Weights of a small transformer language model: 5 heads of 64, learned positions.
Each number is 128 + 24 x the weight over its row's rms, rounded and kept within 0 to 255. Layers, rows and columns count from 0. Numbers have three digits each. The size before them is the row's rms in percent of the matrix's.

# up: layer 2 MLP up, 1920x320, rms 0.0372, rows 1463-1492, columns 0-39
# down: layer 2 MLP down (transposed), 1920x320, rms 0.0134, rows 1463-1492, columns 0-39
up1463 090:154078120145139102109099112119103130146115136129099137096149089099112142160128131191136127076134116149179113175162113144
down1463 082:121128147114095124137123094087113084123140139133112064118186115127134134129088128132100093153147092119120114128102098118
up1464 028:063180160120187118126143126075104169112144127134118109136115149129135082149176138135129086142117097139141136100155137119
down1464 025:160115122120130114156136134141117112119103065144180104113086101114105105136161126131117116146136136118111140140146093165
up1465 033:197119130122187107136139143122109107133119115110130120150140095135099112139104128113139124107127161097119149118100107094
down1465 030:124083104141144092113108103141112114153139129108083150194137169136143094115106138110149088133101182144183124094088153118
up1466 056:052134131125097129151157152155101093171134129126118098133105092153139150136071121132137117144080105108118114155127132165
down1466 053:117098098141116112121161117069158146137143148149105155143149157136098108129143137121111103090113152139119154106068127116
up1467 028:189115111120101124153157153104147163131121117124125157157134131109141148141182122161144126102145143125155141090155124116
down1467 027:115150139124101094156151164169159157151138150145109150110128119149134147131127141122114132145139089128126139157122099139
up1468 310:113178156094148157145091128136112138165146125096124104182138150113128106184137109098116114117110140113103063119144142108
down1468 298:123110159141157153109138093131123091144124134161091155152109100123130114159104050141121123147120130147123123115098118126
up1469 032:124107144119105125104154146104116146109130090133130101093149172126071148107084119149119127159121106093093141085138124107
down1469 030:118063129107163087128096167153122151095130115110130110143143118120104118167113127163138086112129140116098142134118140133
up1470 021:163130178089070136079134150170152201204137124108123146068133126124100090116165136112137104146110169134149147104136142119
down1470 020:164154105107109111131127151165151138148132092179164135131086143116143097115135101164125123140102159105135145134140112161
up1471 258:134133141111123133151114121139141123114143154132150129106122162109130160137079083180122132143133131156107178080138137172
down1471 239:123112099150118117144144162122107153166133098137113102132120137144149101139168121130126163128175156108123124116098112092
up1472 134:129150081150098117135104130117132150138111137118117155141131102127117125098121119147115102119081144108137107133124129173
down1472 128:153089102151131133114150152084107124109182129124145103123158142107097136159133157091139132140121131114145197128111158137
up1473 029:119119083169138134102146131125111145090132135113107101088134155105143145087105128132139109123178138150160118135057115138
down1473 027:123114158125156134125143168111109123067122122121127109138131113111078159135135186172150157121170137119080152163131123159
up1474 027:121147143147131105120119145117108143109133134154159158102153106107129126140096126128121149116086096118112142126140146125
down1474 027:116141114101157118147154088107096100145177158139095108159152117116161118129128095122164166102113127162080069130124132144
up1475 031:135161084150128143130174122128144132136131103134135149125155118112145116062124121162128086157164142076108139119095120125
down1475 029:104101113113145152113149151123143120103164155115115155149145096142129095124145121132135111137128099119078104193081129105
up1476 025:054143135178159121113116147113111149109126139131145093165121120138136176148139133189140151171121083154131147121100105158
down1476 024:152124164112126126142089125078101111078149146112081126129114085139123085131127153104077113113142145125116148101095118136
up1477 070:154129156113151081110141123141153130156133144118127163119133153114143136112129126111129124124131115184146110153113127118
down1477 062:145183094173098129154129121153099155109158105151089134158142088132136131075096135177129104123143106111077133118159111140
up1478 027:134131139142124151121143116146130101143120082125119112123102157115131118165122120130114101158145056105099095117105124123
down1478 025:109087170175152144124095124127073159106128141140119145136115118132124186140125118097176170105144111126094092150145135116
up1479 035:103134170170086117128155142126166108176121148147131101089124110130146149157110127082126053112140167171161110141198115104
down1479 034:093120167158133141095122134080160115065131104129132163064098077149117159148151177133108098138157141102102179162105139093
up1480 050:106121144082155119124145111124167123139116099136101113174144149146158137165174129155124109107159137152171166112125112089
down1480 044:093124148110137114147123104104161089123093142115181121131092134104144127097147118132102169182118129136127089108169110119
up1481 031:134106102109130108099141109121111136200131139114123098110115143132132120158118122112140158136097111134166108142177119066
down1481 028:126129124152149147099134114143151143137107095169144097097124142113150173153143070156127146117095124156115088081125135147
up1482 025:163163097098180149124134127153131100062137105148154129133131132131139104082134125183136126158138075109111141155128096096
down1482 022:106126164130155144157102120169144150093126160116155100145092114153156123112122105116137186150143104160117112101126087132
up1483 034:122087156133115115098128137127139154137109123139112132098136117109104098146113128081138128139123176135126099131172155129
down1483 034:115139133157111146104116130157150165109104142100143081122106108106116124169142125147144105100141157124115197089134116129
up1484 022:137095122114183120116110150097130144135120154157112122077133156126142160107115123126108131109150057171133108136191122109
down1484 021:114151115137099108142121137112079162155080133101153093129147112124148164165131118114138167169142118145072126119138098163
up1485 038:158115126094096121111107145090132190090145096130116126104148159123120100122161129117150163113125112141130123131113116118
down1485 036:109131129103097086153127135172142100147110131120139074137135154139129104111131109173113140156104121110125135131121098129
up1486 053:142146123130175137130107119132101080084138113154136115158139169148152142158161127181142154174154108153100148102108126130
down1486 049:116117166105146133127143129103147132162111165107114140117133101095167057132152081110101103133169133122103157101143127164
up1487 050:106108148156094124114132122126085113083129182131151127172108146149120135121068116125134120142121157086136168118113125163
down1487 051:118100139152140171108095082163133105109144093110133090127100142119117116112152170132113136137129154114196090134140096101
up1488 024:137155154094141150138123136139125123145137131133125122133114119131138124135157126059115069127152114139142139184174116079
down1488 020:087117119173107132135115146147132110176116098113209145127070151122135158118158120136127151150101148126153084138129097129
up1489 074:124155161109140113137158128140145126140136125125100149098088152158149177152130121158149122114093061125119071138143132154
down1489 073:151105108132115116157111140096128129105111117130136175135130149113164142082152111085140141131137118135057095123126136101
up1490 176:107157146126116163143124128167131129150118144106133131103122113144160097166181094090123153157135077116113148170146114096
down1490 170:127115090145158106124134122104130149135120103116157152137109159127119114106121112168138127094094079140128115131110112124
up1491 027:099165154168081138087127157151187135111136128143122112082144115123146119085164128127142146149134113146115165116100134124
down1491 025:133133138162130109136114131137122127086083137114110144128099170129117151176150163144149135116131117078094160162118108145
up1492 184:134117068171126095163102126079122184136137124138153107193107101151139172115167094095137085127133170106105122154157122078
down1492 176:103089088137173120139129115103088136096133151136140155084106161120175117134129114127128091094139151128133114132137086103